python train.py --n_head=3 --d_mlp=256 --norm_eps=1e-05 --parallel_block=false --init_std_up=0.0434 --optimizer="soap_variant" --lr=0.00941 --beta2=0.95 --weight_decay=0.071 --warmup_steps=200 --final_lr_fraction=0.1 --batch_tokens=32768 --doc_mask=true --steps=3672
Each number is 500 + 40 x the weight over its row's rms, rounded and kept within 0 to 999. Layers, rows and columns count from 0. Numbers have three digits each. The size before them is the row's rms in percent of the matrix's.

# q: layer 3 attention query, 96x96, rms 0.159, rows 0-64, columns 0-47
# k: layer 3 attention key, 96x96, rms 0.161, rows 0-63, columns 0-47
# v: layer 3 attention value, 96x96, rms 0.198, rows 0-63, columns 0-47
# o: layer 3 attention output (transposed), 96x96, rms 0.173, rows 0-63, columns 0-47
q0 079:439513496543459461464442465558440513518523480539535501476429476503494533427473473456448535527510537508527494552459557508516507527539538519470494
k0 067:437535466436529548534542501546523442521470489511497437522574496471469418519514497529443521421510522570534528459521518464545494535399453479545446
q1 061:466546519487456551499477557543478436540463519465463508517506471531569409546452433513454519489530439496474562514524527535435499543474529531516527
k1 071:492469486473578493495528504513510470502405490525589559515513523477459487398485546507452503505469488515473481544463515557483548535504457504552541
q2 077:492414376497527548521508462494474521456547527543584462503497496461525524497538497461545453486471517509544461489501517594480560491588536464512521
k2 077:503542572522445509511470540471453549523497432409413496533482442515503485525488422528524497469590477478473520496461491507469504503444441515501444
q3 080:419506472476469471475514489559459529499492531604495584546508492469528500480507566434489503500483492548562490486493492452563467554485564554432486
k3 066:494551472417522537483504458528463472528452465583516398499479519526521491470458530440447488429545515446470598552564541507553469521463560486466462
q4 077:470505448553558502479443546467589463573450442517466483491493549441567501555465506508481453464460461464486518461496491523474462473533525469519449
k4 090:478416538508532433557549501546519455459530545524471527537489468562463515531496447477544490452531524469509522486471465490475557431538479529520469
q5 075:509508459470475532487472417523477551436489490576557481546467531435548496517478488496481496510463471502553472462501493511461523528564527527440535
k5 090:517554538533522532468541440577532497534472520531396474491473511484437428563523476445488519508487476547592552526443489476443466501450468529516471
q6 096:494471478529474570499508469475529490451520522558583489546508562444525510509498454457560479503512400562519423537493552465519454471606585552505498
k6 104:512496524507533432485497370578448516484485469496471552493506525565469573522474548490532528452459548442526513568500428532445576483551488505481501
q7 089:462554495482503491473454578494595437430453530455503500447473525549503480544484486541395508478505523526446597512547461467540485540490507435491489
k7 089:510513442547521473463623559470477500518462500503489486569562530467507514466462457463513546532509504522511393470483518447544501478592449545449546
q8 091:500449459475487538447486519572486438411474522490472500542538484473564453536507443497448451567423524543482446437520473476493406526493523507474503
k8 100:519512563501553539519451449376525479559468526477507485464493472516479540534555511426493557456531505499474457466522500480524507508491479488536575
q9 092:471510500463436515483518461569401528499535455537601568574473541529520458525483481447465498524518455579581423481547566443523463565468528515465513
k9 107:523530505532513513431437455484420498451403518534534502509549544447478456511508553430483491501471475512497466579512490493470546517504459482509542
q10 103:519502571480527555560489507476448524515464567499533582567512499536466466488502493435580545483522460537518533548437497449497492439589469565450547
k10 115:522551468497536519472512457506522453479517511509508537511529486473495553559504602566522487398394513455498514526533519451579549506532515539454495
q11 103:481588533418502466496492478484430541563453487500525479507527480509480502471441587447546530507581444556443500548549551474463520448494520538516441
k11 115:404557499564514467486495537494516471456488622542519536543554498483499484617528511455507570468515478530454499501579463591498538547484525515456449
q12 096:512491528537490482592466443441522554486487525521504499553473445489500555464522522505502552489510507566510417502588524525445564466578444432514522
k12 107:491460473463550513470499553586554528540504544495436492523447462511546492565551452498520518495521499530552500446449412551460515449533537505549463
q13 105:490532467509470479472493516434537470523449520571421500531454430541505525449529517484436460459553476558508478484454501421527471494571439474489503
k13 115:451545504454457465550540539537579564469501554522400478553536559551502408482488506491462490530525429533547483487422459506485453535475554486477487
q14 107:479550542439494533517459473529508492538607512510503497459533571541444474469451583509456544370491478458488493522529546475522510505489472489447562
k14 115:573532520544540433422446468530476522558468453510524494483516579573519480570482490490477473573510460538467551472467503503542438534395545584477530
q15 112:470496422520518486440532566487509494461518501515455428552489497478528461568538535555485471534549491499443582488566600539463447448496570509467480
k15 114:422420545399463520534503437507511444445447584540455437482551490600496460477523507513475479466484490440476523523501502524529515520500518501532520
q16 107:500492458542531458538481558482502501432471487501437521493531485526485536531500434511441538555492511436453462478541523569502451575465447505461516
k16 125:470562504466551515586521478546446491501509514506530455505536448447449555488551495515436576458451528482472425519503485508525530582530456441529539
q17 096:480446483459537509471504492543506546437515482583524462540534587539475429539511466460452436476441464477529485532504458458550447510500542507488453
k17 099:475541493480442504526441510457536513439620508465552462439515471480523524488511500477490426422467482467489595481487532511521531527520505525526497
q18 106:555462545480443523539517552475549515489540565424399525507489421525489523581452464539525527494521507548502440466461474525543429525465490476477528
k18 101:555418379546546516449524586485464508494522520458525485538476459505547450493479426503445504437478462473506462496516533576478472554456485454450496
q19 120:469495494505552534507544488456517514506446467448573505537478496484482417523484505529521462539479518504515471511507486511451541499512519448448463
k19 117:515496526515469442497573433509505480479459475552545479468534453546431469449530566424519494406418534458450512534519454508485564499518480503499522
q20 115:530509554553487551492451506506497476522540466466461437427483530490491472545480492567500543496559580543518516491533447480465567488494480489487514
k20 113:571453416574501519475545533542512483572438411477522499439548554465539480482468589500522489502505474539507499452514481511441442549552488442550503
q21 115:551491515491489489513571538479443540471572486503457563508551551476482466488493533478528566574536508580451457481447558460465458442508581522521514
k21 102:425526511476468555510463524488429486521594505466552454548516495469488444389487530509495559450532523495536590514467578466476461531541516559509565
q22 106:421516515547499504514474377435382513484603482498549567482556538515478532428537540498500487525523508529593510501501523446480530538511477490529470
k22 102:583546499433550501535443547543491583436509459501514484540450495550523533499502492463495467475576481570452553520551498517468540504530525529480483
q23 113:602534480539533475493592522570513487528431453507458472483499406478457491508543500574545513450515502539577510488461458571513492468492519462524522
k23 104:513529499541539493476470501561551556532501510430439568521512468559514502431498518454518487560510544506483480487466483517433566524577524487474485
q24 122:482507529531503563563538479501525517603500487487461543552517419486538502499550526466511563469469426450549463492440476563534458498518453551531478
k24 115:484527545536469513497472473463477430548580510474468509554555476513556481515442483507547567514494493485595531445564510523480491566394513533455431
q25 117:448543498491551475370411537476539491485491451483477517445485501509569467545484476471493551520533468505407559520466461489530524518430561507428450
k25 103:470490523526531457514499527549471471480472540548490530521475548420445484554452538441500492513436552534569512469533509557555503514480479542521507
q26 114:496387509461605501556530471534537477433423523570461577553519553508526411552523442486495518580468490553504547483517451515504502529488533550487484
k26 107:454527517477550455442459470524526527539488548456550508578488512538505506438419554453489552444489596520533599539477450489488569484490544499503516
q27 108:390524511481459534492496482519404556553486469514545539557491500499549532514485558489510547574544541476532453500421525501548543528441492482452477
k27 105:498542558504523523515564511534461437452569543539480419542429523595484434527475472458479502507498471524538497494463487522560558422491468479498524
q28 088:446425479450570540491440552468536497453522455512547460528502472526526446475592477553530484508479498548470518527471487539543454385557507469530494
k28 097:431562528446493448434430515498596473478548575539483533515578459454467505505510467477519528526456562494421531439567489506499443453478480531516551
q29 129:513537525515502459514481453459484559481557522483489471497572481467525485453477565427542488502470483528363489519543457489488570482542462443526456
k29 117:502475520435527490514503497471493528516518415552566505549375496511528527448451486532538537537553521490511452480545620450524514500489389522541480
q30 105:537494568487470494481436488545526471449452485498529466491508519583493491485494423523532521520539471442427533535421495565476515486574508519518543
k30 110:465581498420462474460432524497491557552458464446556499492492535561496548430518556420486599481474465527497488448494469536552432507524520551517526
q31 104:508549477517505486468509511489526501435551510493503462443581488503566502488549580539527429574517499455558493481466466506471542484520456531512495
k31 112:465532459487496476531519489571471413443494494471456466472555437524486523497503463513522526521566455569529568465562510468508490456581423513477524
v0 102:458514489516450496489505542526413515528520453553556498483469580526505528517466534545477555453520438603492507480506596480568500468505475547485497
o0 102:500463459464487530500504475511536538449410478474489515516460544581514480514540486541480458484461474513564491449473439511498421495433490463427499
v1 096:528488470520572465527512479475483476503529515514533519483500468511451520456464506534502522523540578458566573528544527449452505558506473530504450
o1 093:497538504509465462503494523495440504526461409512490488443491503545498544448513486568493549408550505571549564509527534502470541482492471510423553
v2 107:496490519491565506434484482526528508507444493527420488552546452454526482494500489489533469529446488428536480492552448532526554519515577503467427
o2 095:469532521537518521478536402535445505493551459494550509448530521440429483468585562493453520485510520529466518473592520448531481518514491511458504
v3 099:434489524520501543506536479458516451430588468559518479499518472481483506508452504557594454498570460567560559511542513569447524450467495557481528
o3 087:481473513461524464466534603497474558570471490467440454492473466575528483554462498523495448522538423422502560530468478502523442547482533537446412
v4 103:540481501510529450523599444461492468504496434501496506520525456461495447589453462511465492481543465513560508563467424540516472524472481514546497
o4 105:544474490471495482504475450555475526494461477552449534529519446450391465449474469507468418493480495458590508530506513530537511556504515470486493
v5 102:585558448527521441446508500451466448479474478493501413516517485466511499555558560548434461437468532450500530522472501504541494511577519454549516
o5 093:428459474500545526467482489468533502554491480500536517454499522436486538477512559507454489551523491502495468504482508524499509457577441481494510
v6 085:534456451474537504527550498500490428506492486514404510527572516442492504483440522481480546523497483462478524416526513482438525460474451530481500
o6 093:548559461542470487479520579534495463534437529528403493442494490529378491469525440550450465431529467495497491563466452545500457510509541499480516
v7 086:529477454598490483492489488496470489473434482467502586512614522497450499495495441531522572483518458496546446493529504504464492519469544488472512
o7 089:577578495538485531454531479540448562545583521524508380491494521475514500434604548434517475513468497550508462578494549489471553441507514454488475
v8 099:517463509506522498532493464532505521511506490551457429573452493568554473485491425557453433505498497487469502487530488577506468516550562520505464
o8 103:558494465512479474494511495548572489547421431545514491421472475484506561470526514501561514440489487412551520471439468490501453542521451475523533
v9 100:587510432498549526523487555458536439496531528525489509474483473525514565533516528530448557499527505471473454533574561513533542471484413531433550
o9 094:514581450542526519516543508510528536443469443537578529567517500513526553521472482438490506484517436480490442522495434473464532479466514470543473
v10 107:481504479507479467520445583475484404470611458506502512471570531529564536512462514452487494542497621519464509496450474500481468526569551544499467
o10 109:489464512454503498512491530476448594462457597520485537533514532512461433453451484480520520579523451487460500447525521410431534520513527512493473
v11 097:506506525595534518493449533473541516554433469541491492560540486509563538567539488504519457495482494422495508516486549541548501526413487531423500
o11 092:548552471546465490484489477502498508464587581518434516433526522459488527514471512444475508504539525544441472545579525419508544575495489550552520
v12 105:517543589536578429445563443487455485461548462464445475552481570541555449492433504478505470474492486494512530557482450379576500483501511519494521
o12 102:561449474483498537549488462483488541451547502527517469544522439516470491465563523569506499437499447522563447543574490589504510484570461446534488
v13 099:494477525504494520429454489590455498490454532423498556569515402497416524508569525466514496480473426499511604542507515453558477514508455503448541
o13 091:459499607513469567583508585454572545534574453551488504514504475548494529543524551487515506490450535590530418512496520461533490495518494512497477
v14 083:538438517419500484554546482495471481470501507537479451515485465472521454486488410503380537514588455534481515576451496474445417501503488490474522
o14 086:551527573486540531428526487485451464619450513545523512509461495492479461492527502539555492521504493511558512518541466508487593517503512530493564
v15 092:492475515468473528585492481518545527462508531460493516475519531487493509522522515512481482503510455496549427505478535516444501467516484552505476
o15 092:491489500532438489434476460429516463571595545502503457459479553550538481537477522535517517507502522507452558534500520482529570515445486464549474
v16 101:567549445507530479475585509521455476522509498536436508505453432521502531522568464487402450463516461453443546556427577474480506503486574488551565
o16 086:493455542498530453520494519468599465538418450476581479470506473462526501538530498515486474494437428473501491538467456524485552477584451569584461
v17 095:537531462540539552529491510443562455529477576470449488454524491446467477514515546519464508519558468493496490522539484458492425465529406461482591
o17 090:473489532485542442524562478482502541462471436538566469510476436555509567455542473417555563528438500513483481570507525543503614554525483497518491
v18 100:507553426497506486495453533521558596501495457450486521515520532514419448503522519462570506481515536504503527546449454502460571409484514492560515
o18 105:452484545510479474424471526470505426413516551477487546536549518457488476483520442542506448585525525474497499521489506542454428475543513540504455
v19 098:483451573499498501520517526529552472416456429508564541502446572476521500494503506449557475555491495435603590493547516558586507505521526493452522
o19 092:505490507547510522476547509446515577493543458482428473560528477464467491595497469486456521494456518462495470407593560499541444575502468433508513
v20 092:415510541595512490452539477424450466496479445527490492491490431548525426534588418447460470580578487519503481451447498517531488531511537462524524
o20 075:605433562435538515488455514549566479478511504463513508513519511458482499494422496505521485481497517529410572553628518469552515494479513572505468
v21 100:465488400509543514476492450583480589512507525477461416505538484511466474497528513432460470523525455433488516498491467558556489527488471470593532
o21 105:516468536550471446481502512513579471456523453558439563472429447516483550519519490519514553457538488435459521487432499498527455536498441516546425
v22 104:483478509512483489483439520507491533436456617604558475445522585525483536505465512466543470465441486522525541527415547409531542486507525487474495
o22 101:536557521488460483543455479534496489526596450447530499454562580491500530494499520500490505510555551506480521412509499465398530403547501489530501
v23 103:552549531470546558454502505502478550502525534522443501485508511479556516524543498494517516532576447477498490505451491486512525512479542539494406
o23 097:496492493483441467469551507519459535539518481511524525506501523474458499508407518481476540491440516532480538504566436422421554443513500450452527
v24 097:509476582475514453514562530524427529483440513519536542443492582546517487489487502503534452551545546483549492461522495502507466518426564543467507
o24 101:504510446529530497478586493549572420475498506493487463496501481458511509574551502494452551488476468488526503500544438503474485519505472510445516
v25 093:528564639511418470565529486548517476553458529471523473537567547545463527518456502481519432520468459510551488500438518453518460497438411521530507
o25 093:468485461505496547515487485513493485482477487535514481464533464448623469573508423486523472537450500522501445440506465582457531535497566548476458
v26 105:428527495581576452471445535521422468526436519500510518539488477528508538506533508471452433417491532518458461377492542474498528498453532575539531
o26 099:555465520508450513563496535524568451459465507511496470449523492535521571567539514510506563469552494547486541535451493505472512527556443434563507
v27 106:498507499559513492472492497434463510527548518483547535517524469512482470501525562539504533507425540521480506541513525508446556499523504477543491
o27 098:497561517446513505472480481451441488471485513444509505559517498485536507504496560515541474528538410544442492543468538424521483446477531532491432
v28 094:524539475479488505532426549536522486473498434469561508507545520554577490590455503482547560487478435500526503528468492492518480486584453508542462
o28 101:482438539416465393563542482459462537463499557524465551596455556498460510516443498420511466517516536496463429508469509523467501554430527498486512
v29 108:506458473572518506530483486482487470450433485495533472506515540465504460523579534485469480518542478478549462553518488446480528420464501510497450
o29 099:537523454505502486458531545465541523467453435502473405474540525482506511623469489525505522514508526432441513495479495568507502451458510521462542
v30 103:467533507565501482485523500457502456524529480530570523439553461519559510496498566460498487471509474478541556501494534393455480475513562490471501
o30 102:501527468475549474496525571515504506446458514487527528542534574521453492548482450482505485567527512555513470546519534463506478466506525490454530
v31 080:482557502502461447464535504553493483503475484493459543539480458425503493491532556521493516485500473517482504418509478501516497586417486555477469
o31 077:478520466524591569444509508494391466506471504525545498521555432421488515515501575535414464559506513535514486511511485521472499513512518518464479
q32 088:454473520451460526508443421523480456464467583486517480512511549513494457465500523542471518508528501574526505465494480477461483544620530475484470
k32 074:521479491546514499522570572569471509561491379486448487488456494490469484493489472531546481513500515439496538549507528519497559465466430595495505
q33 090:513464524413440505533474462490483492501474643522577482550518505496563470429498491538456525513506476524555454490502487504451497522576522451483482
k33 114:501523516515413475560414434491522523462457544500480509485493486534569535435536494515504553484521488528530475418525505476480469491498484436486482
q34 076:483529490456450468465471570545508422555509535474501503552564571568525484509459525499521460573510477520503571516507415468421470536481572490505494
k34 095:564469456491493534464528427536548536496420550471491515498467541513470499455485492566497518500539459486584449478489549515444506477484508416440561
q35 100:426532518476447512397501483522473485491444450447475457484503445483476510542473502498504446494510476536551490543558501497412563519464508458484449
k35 092:510516496547540550477437516474475507464510546529487589561512543498472503549453530482496524491482509549509540534521450510473489479576556496485436
q36 082:509467436470462478507478476514537494424437472475514499542541511459493473525522461523505446504436483497450459466537509518465429488600552442510482
k36 089:516455536497457531512491440441467504462540563506481520526452499540526464459507461528494519420523566516528557502507531535410540482526510500516474
q37 094:465535486500493442479565511515526500500457426448531427484494394515517500552455503540494435506516543451506508571529481552522568450457456449487446
k37 096:519544500482474507462496549479496547543498463504526462497523456501461437532503483503532501531478503482486433493468575571481478509506512478563528
q38 097:513488504451566569546518504493471490536508499489520464516434473492497516509568505498511496441467522613536509503542466531455537542521529530501576
k38 080:466502470537478468475468579549521455501531437512594452495501452495509536505433524493501399487465563436467471519501539545475536497488533447512469
q39 105:537486487510554495534418486447491502528482454538424525529553562483439436489486576508586571523472525458413506532536524433493507475539478562518446
k39 085:439478492441583493567461527459514482544491597486476526446527558491461535481472619555485465462473542548526533494611430482536563560517487450500513
q40 075:472458497549504523545532489417499494488519585520508548527501472516507513528530502480466549504472429504603510519499518485511561471602547524570550
k40 082:523488576522484538500472482496561465489547479521501479471466530491522468469521544497503480445512515450489502458540420473481521506461467480444489
q41 077:460465522565549544545571493458471532479548468480510437542497487530502471523544409544460474547548496493521493504603508546453561539443520461456517
k41 086:527565563520608491490531486549447520519497447466488448500518458466529523463498528467560479512454442498463465553472530490536488484500478581491421
q42 078:542476485634478555485510454484507460569523545479522588453463534475543572527517502526510466462552501485599464475501571472544570456481472454499499
k42 097:454496515547476501463457491498442448454507528434411483522479531508546541528574470593434535540560465574532516461509544425506463555494495463481502
q43 097:499530519501552489446422528531554481593495504557504488507571526532491513502570478570496530519489500554592498440494547461445457492562574510475551
k43 094:519486518531491520403494408527465567487527489536490489489476493470551512503487467483522478474510500532501504493506552469470531506524483508498517
q44 091:518505450400557465509507489543505511536507421504456456506485499476516534433522507491533528471526450479472524497411483477515477429563495567491525
k44 086:471424481518512475495509468489526493534477541537567564532504528496463442460487571425467451499447544545555414488457504473510496542544505482514545
q45 097:473460476547558574537499476523526492500529499548511463542480483508531492516514489500444483460479517422474504460517579527536469598494469477446435
k45 093:536533462502440538447512579533546425511493481431509482452500455406525623526506519493515504443430515562532467509484499489528542519526434509523578
q46 084:534528503518434464496527509526379476515512562547541415496481517548495463473532474513572532558550486473540441555436454534476536483492448489506464
k46 095:486516509447553452501551505478500469545460479525503490458480500501422517516476544498520511468512474496581506542476504486545526489528461452509552
q47 105:508532559457415468498509489572503520565513378398550537437510523536538495431453485532531536525520504498470481500505472500543513499470461491498527
k47 083:533533458518499444543493427466572501508561481529454574482493486500476501436538461444386492503531493508594465466440504453464470423522522504485513
q48 098:552561418515496536493501530526505491487510491481500510468501532480514508527428534539451479491465495507451499526535491517577515504412517524472478
k48 084:501483464497487468487511422478458571441522470512530509505529455441437540464562573480559504405482476481504467504509503466458572531593427464443506
q49 083:555527489536472487460561462442581491534479549486493442497472487455516483558433479478471441455489464505454442542502446541479474461422508486483475
k49 115:489460495528492487491512449536527431484456526466530576414473546520543464427544523576511529509523470479545574390477488488505467507528618518474496
q50 091:457477489443520478529541563545467522469511487481511517504484409501503568462573422562520536532483572489552549506472507531543532549497455524469456
k50 125:515480495537463527505483479464522475524465621507505485508493510563590419467450455545484493515505493501576547439501478485474503494485521423500506
q51 101:517441485491422507474496504467507454470512600570490495496496607538479545457490614499465496495523512504492502498438517460556501536529529504508514
k51 087:550479447567554440523502538460463507555528427473480509535553470472472439490502479527509458525454508501457540472467454506485502405525533534484415
q52 102:529551441493491447445496489520569517450450519503540467508537539492512525495437574518502564490472561473487457477524486500499505450460519442445501
k52 096:551457484471535501428493530547473465443523486490472490549413493454489543561448492524488434491560539507463537527502523556459490551499514497491475
q53 094:521574476502515485511512475468567472491556543501532409487552486532471492539502431498502491495543485489418502550516383462520588516507500491495458
k53 088:521480582518523494492474477518487565544462467501456590506565563497516484456474537475458461504602465554543475458467496453487499430528524474511496
q54 103:512501549515508463564450543436495521505537461508508535505493500522513488451428449517510553442452494498454505497528514501576469421548516491496488
k54 095:478508516461511490556499405542551542563501505518505468467520563506503485477511500444495464501526460494602464570383535545515494506487385537497606
q55 099:522557438584472457499500544482507466527471625532488457456455544465548422497522486498464478454444520514534544523509554506542497498488572528467483
k55 089:423530502434497542479492468584451474494499484532493561497517492414490542479458559479562513451527506559457475453475563445471513504497442503464555
q56 093:448509521473514486584546487598488451577449553529463572480527500446415531513478471516503535472507442483530473477509503470451552484536531531514480
k56 090:499454450551486456485497482433467450479485482539493491567515496524542537527520590533507389468525590542493461496489493543466523452446457453464499
q57 106:538517530455494501563476470611546581504536526506509475521492495560556461457521515485461571518501462525429611521531491497494510495487525563500514
k57 088:502470553488481524442437545399432503449530601480483551528512474467478502517531486411464484524532525539460556566470468527516488554497557491512547
q58 105:535541526457527456515477534498516463502534405504513456438519449521496479434497420494538481565449503523557509513499473439516511474527524550522471
k58 091:487536507543470455463515476496576567531587498510500531538582519564566449423470579401495532475577455471513551475533528502514492524512546519520487
q59 100:500522500550450495523467562549464497563565500488572441456485477488464478529541527435563523551487497526487570486458466492508556508487531571530479
k59 092:413502445463482473522487512494440429457513500498485576532455532500458472503476496567518538524494573496547433475518505582523482451531461462534497
q60 085:509489508463425513533538512455475472483491615448535502488455461512518483482505435547466533564574487491473493508453448548489369530573526494511425
k60 106:471523407471498533468552575500503534564531407523495456495578467506490485538483549468506467486465473428486481554483515531547529476460484593504500
q61 112:526502546557557507435522480430523469488480415498454500531496440542510520514527538523561535495514519486532439544509449488540477515465464479488446
k61 093:494481542560527569562534448503530553529374486532505437484550492477480520521512489478537501494442478458520479456503474495517469435563580514534529
q62 097:430470454482483486445475417499456461452546505513503510553511464434527503481464532449488512534503444473440536515431467540460493498462575516471457
k62 093:510490516496444544462556535499463556548530523486458515470512570539477379513508497548479530496483491533503474527523437430515487510486476527538503
q63 100:495510530457456486494447477515518455529514483541503398514586546471499460415453486507460492510462454525511505498503479429503461507533474555480420
k63 091:503514573492551514485481498485459486484541584414521557560461505551482599518490526461460488467507508495455502542538550477479584531572481518497489
v32 086:494532458547481550486537529452526464501508517489460532472502432523495509509515462485545449474462625420528499453511461464537496474534479513547530
o32 090:550447512503445466464568507515538453572563445468535496484497484501485536560496511478503527449490457525490512538469557497576420421452458473515449
v33 091:441487485534530523520526446551521544419469472515443452510432557513469531528505504523499511485485505482484436547481545529461501426424547429558413
o33 090:513458522515621469503457451515524544525533543558530501539490442491469431573480529497472516464513487594448483471556462513492557570502472442467427
v34 104:520476562521535515499527519580463592555499415535523496476488504487484516468506589529522476541525459451547464488513560494480466398568486559504465
o34 097:519502491430519526502424438547506535494551530514520480528554523438503480474516470461548507549552483541459538522490548514540501451467627523479462
v35 109:582533516507537472514496486525458553495549538577388488540534491425476499442448548533497473510490453512509543466530492488447518487519565511514483
o35 108:518523508483520513438433500476476501403534498526495508510534590506500451533501490473459503510555506517502545493511472530489558593481539513547569
v36 104:453513435454431525486477564527529510519557462481579467455477473512453486469562495521510522484476427557475510489465497588554563486455488528513555
o36 106:489515485529503524449493427577524503539589571518427494453491522520451471446558517478502469526518509498541448500508470535483449492477464538436494
v37 099:514460432495476434480534519540519562500547495452457451512530459449434449504478543487469436503460525469390460489532512463505493466441429470498560
o37 101:525467462472543460474500415473573481526551530512512516504455497426496484506545433512448482479484471468508486490588538515504467574456446537476462
v38 094:519516517490525431427512534464490506472485519425498553512499499526549495515498463515508587498507463475416583510547419391523437591566459442481426
o38 089:454495502425420500488535501524510495499529463512515457417475421499514476517519542461483464528474469489456599464511499481452513500524432500582495
v39 088:510556485549461472511512527506485576577517470537456480586513526474513529558518495525506400564551548441508515572468532514549513549501415503504556
o39 088:506526476548444504518482473441470479425526556464506558557482475479458523559418468516482454480480539491493553503559554455517498540516427452476476
v40 117:532438514532503463423521469442592537563522523461475512522573580456501543502566518530506475544468527452508506547504456509555470543529482504506584
o40 120:485492481476465463524490469506453427612536485471523466520469526502489529498513490505509505508483552447606574546481531539475434504510518534425548
v41 094:504484491514406500447521490507471448556489448507469521552492448492525505452598501509523525471430465533570523470504476467511508469563512506485467
o41 098:452505481525494479544474512498536493529572524500483493444565610556551459556534454525485537488448447558489588477539479475490480440544497533527532
v42 099:494468488478451489540486515521477526553500462535498549538469489488516523492480486509513570539474471488544538517592446505519454538537509494515502
o42 103:459483442443535477511480543477492486461559539469494494488534457546505460521520515550461552453416540523438563532591451432463578489567506487447442
v43 097:468544462566532587515477460463447505496419567476561523561497471481488472512465491467531534475505559523530563484453481556487479421489520488475521
o43 105:465507560501521459466490493446517461506376497568477542483537518465521521505453502493414430445467494519515513533453494539479517553510549439493547
v44 097:470476495505507478509491488517546542526566489570448542530553526469510516533485540473469514442529464561568589510506457469485546432489488521547499
o44 109:557474467447520558535487491546532473494538530488496491502484501537574499577531420506451572504489478575549482496527504447476547429551576452520463
v45 096:520494477463508537551502520510492422533501522510495504423468491497502419567419480559546441527505427506491547593520552456534613533476517479467548
o45 102:586507456481450498528526483461525498522543403448511475488468467543452481434512581514416526538522478473431424518511487469557465515504482502541477
v46 107:514493562431518468547479482564510579502577545530547483508474451512566539458544534512486490459424517545480535510516479527515475497519479533509411
o46 108:497460466485501513525512518523452426406577535542493497506494481502520491546528458497610450546486505455486468462573525497513512502441544428488428
v47 096:420550473533541497475512484543519472560476472569472548503460481520469562484529544560440481490511455578474439543474522476464557438565408541462460
o47 098:465425492505499513484492489509518548478537475552478536564480471525503499552524476533571602506473449591463498400520473568490516464501497499506533
v48 106:535474487449536543509502409451507524518563515441507499465467493449414501451605513482483483524536472468467441548495548516468500543507544455497437
o48 108:519491505544504523477488441511459498452557560538427535496505474494523466417523511474504546498512491468509428465481514572483476583516509509470477
v49 092:509446486533510483497539481436473450407507479482486563510504517509470514512471423505502489527438437505475485497528432436420487496460542492534499
o49 094:550478498400482518435474529540527557491405536463520475428484453530477510516490533457458516534508514500464588486492530463529536527552519458532477
v50 091:479507521500497536488425506441577512482538479464517503502547522500555447482524497493546480584486543497431501532469496554483500501490422561451506
o50 092:394529489475512453465475509493520442535461527590516518463511523535462523544513497487483560503435491441498536511506566516483540475534505544530546
v51 084:518538541458539497470506569426536470517472440498436497482524482443506502469464475441445505461543532504435493571467536528480514512449480432537511
o51 088:547525553480493515430477454522461485510540544488483459438455515547474493542538509611489496524524485453489459549460566495426523478479466532494487
v52 090:459510516547486529473512502460452498491541543506495500539535497510513516452635524467495515445540513506559489497607537511421454501478488503501539
o52 090:524616479506532493495451442538508556451485614451443460518511456542522476444466503494549468522435511510493553462530510531518476508531506540451498
v53 105:510519457506520501504473462546542463481558512449451484494548463504475549533464488517508479460509566471527490513491556426540480495412522495475520
o53 113:495463441525505483534513398530524546441506536496457520541438491414517485530451482523459470457481526544468512478537558536485462506484459413432435
v54 109:512539544530464531439511550552516478506485475492533539588495524512518479501543531509476502518495498560515489504529428528526506496506488577455448
o54 115:569543499549457493511520531574491504552560475529554493459475552496493504412519500522507519541519489581574501530436459525502476415523485489552503
v55 086:509479489504503436548565528452487463468481459486531508455441515508498577536430506535470508491532537592501473466533552498488385458455540506510521
o55 092:510442510472405475516475521547516489493471583503504574591456511467484467485526470591453511441514481561433556521506515513475552476489454540470509
v56 100:467514497535475428473542551383537499551487417471589519451514507521457499500471536544519528472471503544440467499433552481540510470504505487522521
o56 105:504479552463486489416585495522491498570493484496480513543458475496486546539523557446531520552472432548495491458452518552485521419547462530415509
v57 117:465538505494480562558488526491522543585513516498533521530494497450524511540583451488468515478466540479561520513470537549580394442532508508541485
o57 127:447485501531506499550498537481523434483534623485451510534493506487553505516453554492456449460456559486523517582463573506533451460524510425496553
v58 092:538562470539559476519477526491495460494549512511502474501483491525522432456457516485492518600397470496543572482599469588537473439534534514510534
o58 093:443503437473456504483507502463461491490547501466536551513520531554515416522529473526512444535524521497494539483507468517538495439500517487570563
v59 108:530428433457471466520552513510504522558472501552496461545503454478460453536512581551528487467470476483451497453577408487477514495563468462482521
o59 117:516523491471422496500533515481523465491503511461548474490500526494532503512549508520532497512453480521491567510575448458540483472537469493483541
v60 122:532543509490432443534441504455491540477505527496507479513535565479521510541460461486482452483444491486520552517487437434541517518526451525499558
o60 120:510468482503458394590519503434515475528484504432516535519524527527488484513497445470480461534442512521510556533509509494529564457477472464526526
v61 113:460442441545502442474530417595436412506480529495518536470443526542457463457513495504529531436418504562419509493431476497512550490512494512479503
o61 113:511474461537509472458484501451569502555509414566405513558573493526438495500569489504492477478491438495490505447561377540485530555512537471522553
v62 097:482437480575536478530489599551593551521549518514474554466524532507543506490486556470512516485512486420519447471498520528509394469552473497479582
o62 090:422512428507515527434481504507512446452437508462548443557547497484519517493566482540484507494522544518565494482466510542507495436470488527453490
v63 090:506524478542468490467582531522483510529434500508463582469483496491416445496467490533562524439468533548522510477561551467514524546502468510474499
o63 091:529424504533458533500496511460547546461478503445498506514523494476501537482534473560493420458507488493486532443564415461509467553599486471419499
q64 081:503512510472530491474518521510519506517449479499518422473456491454573518454501496454483525565496493558475514602517513537512553490482514523490576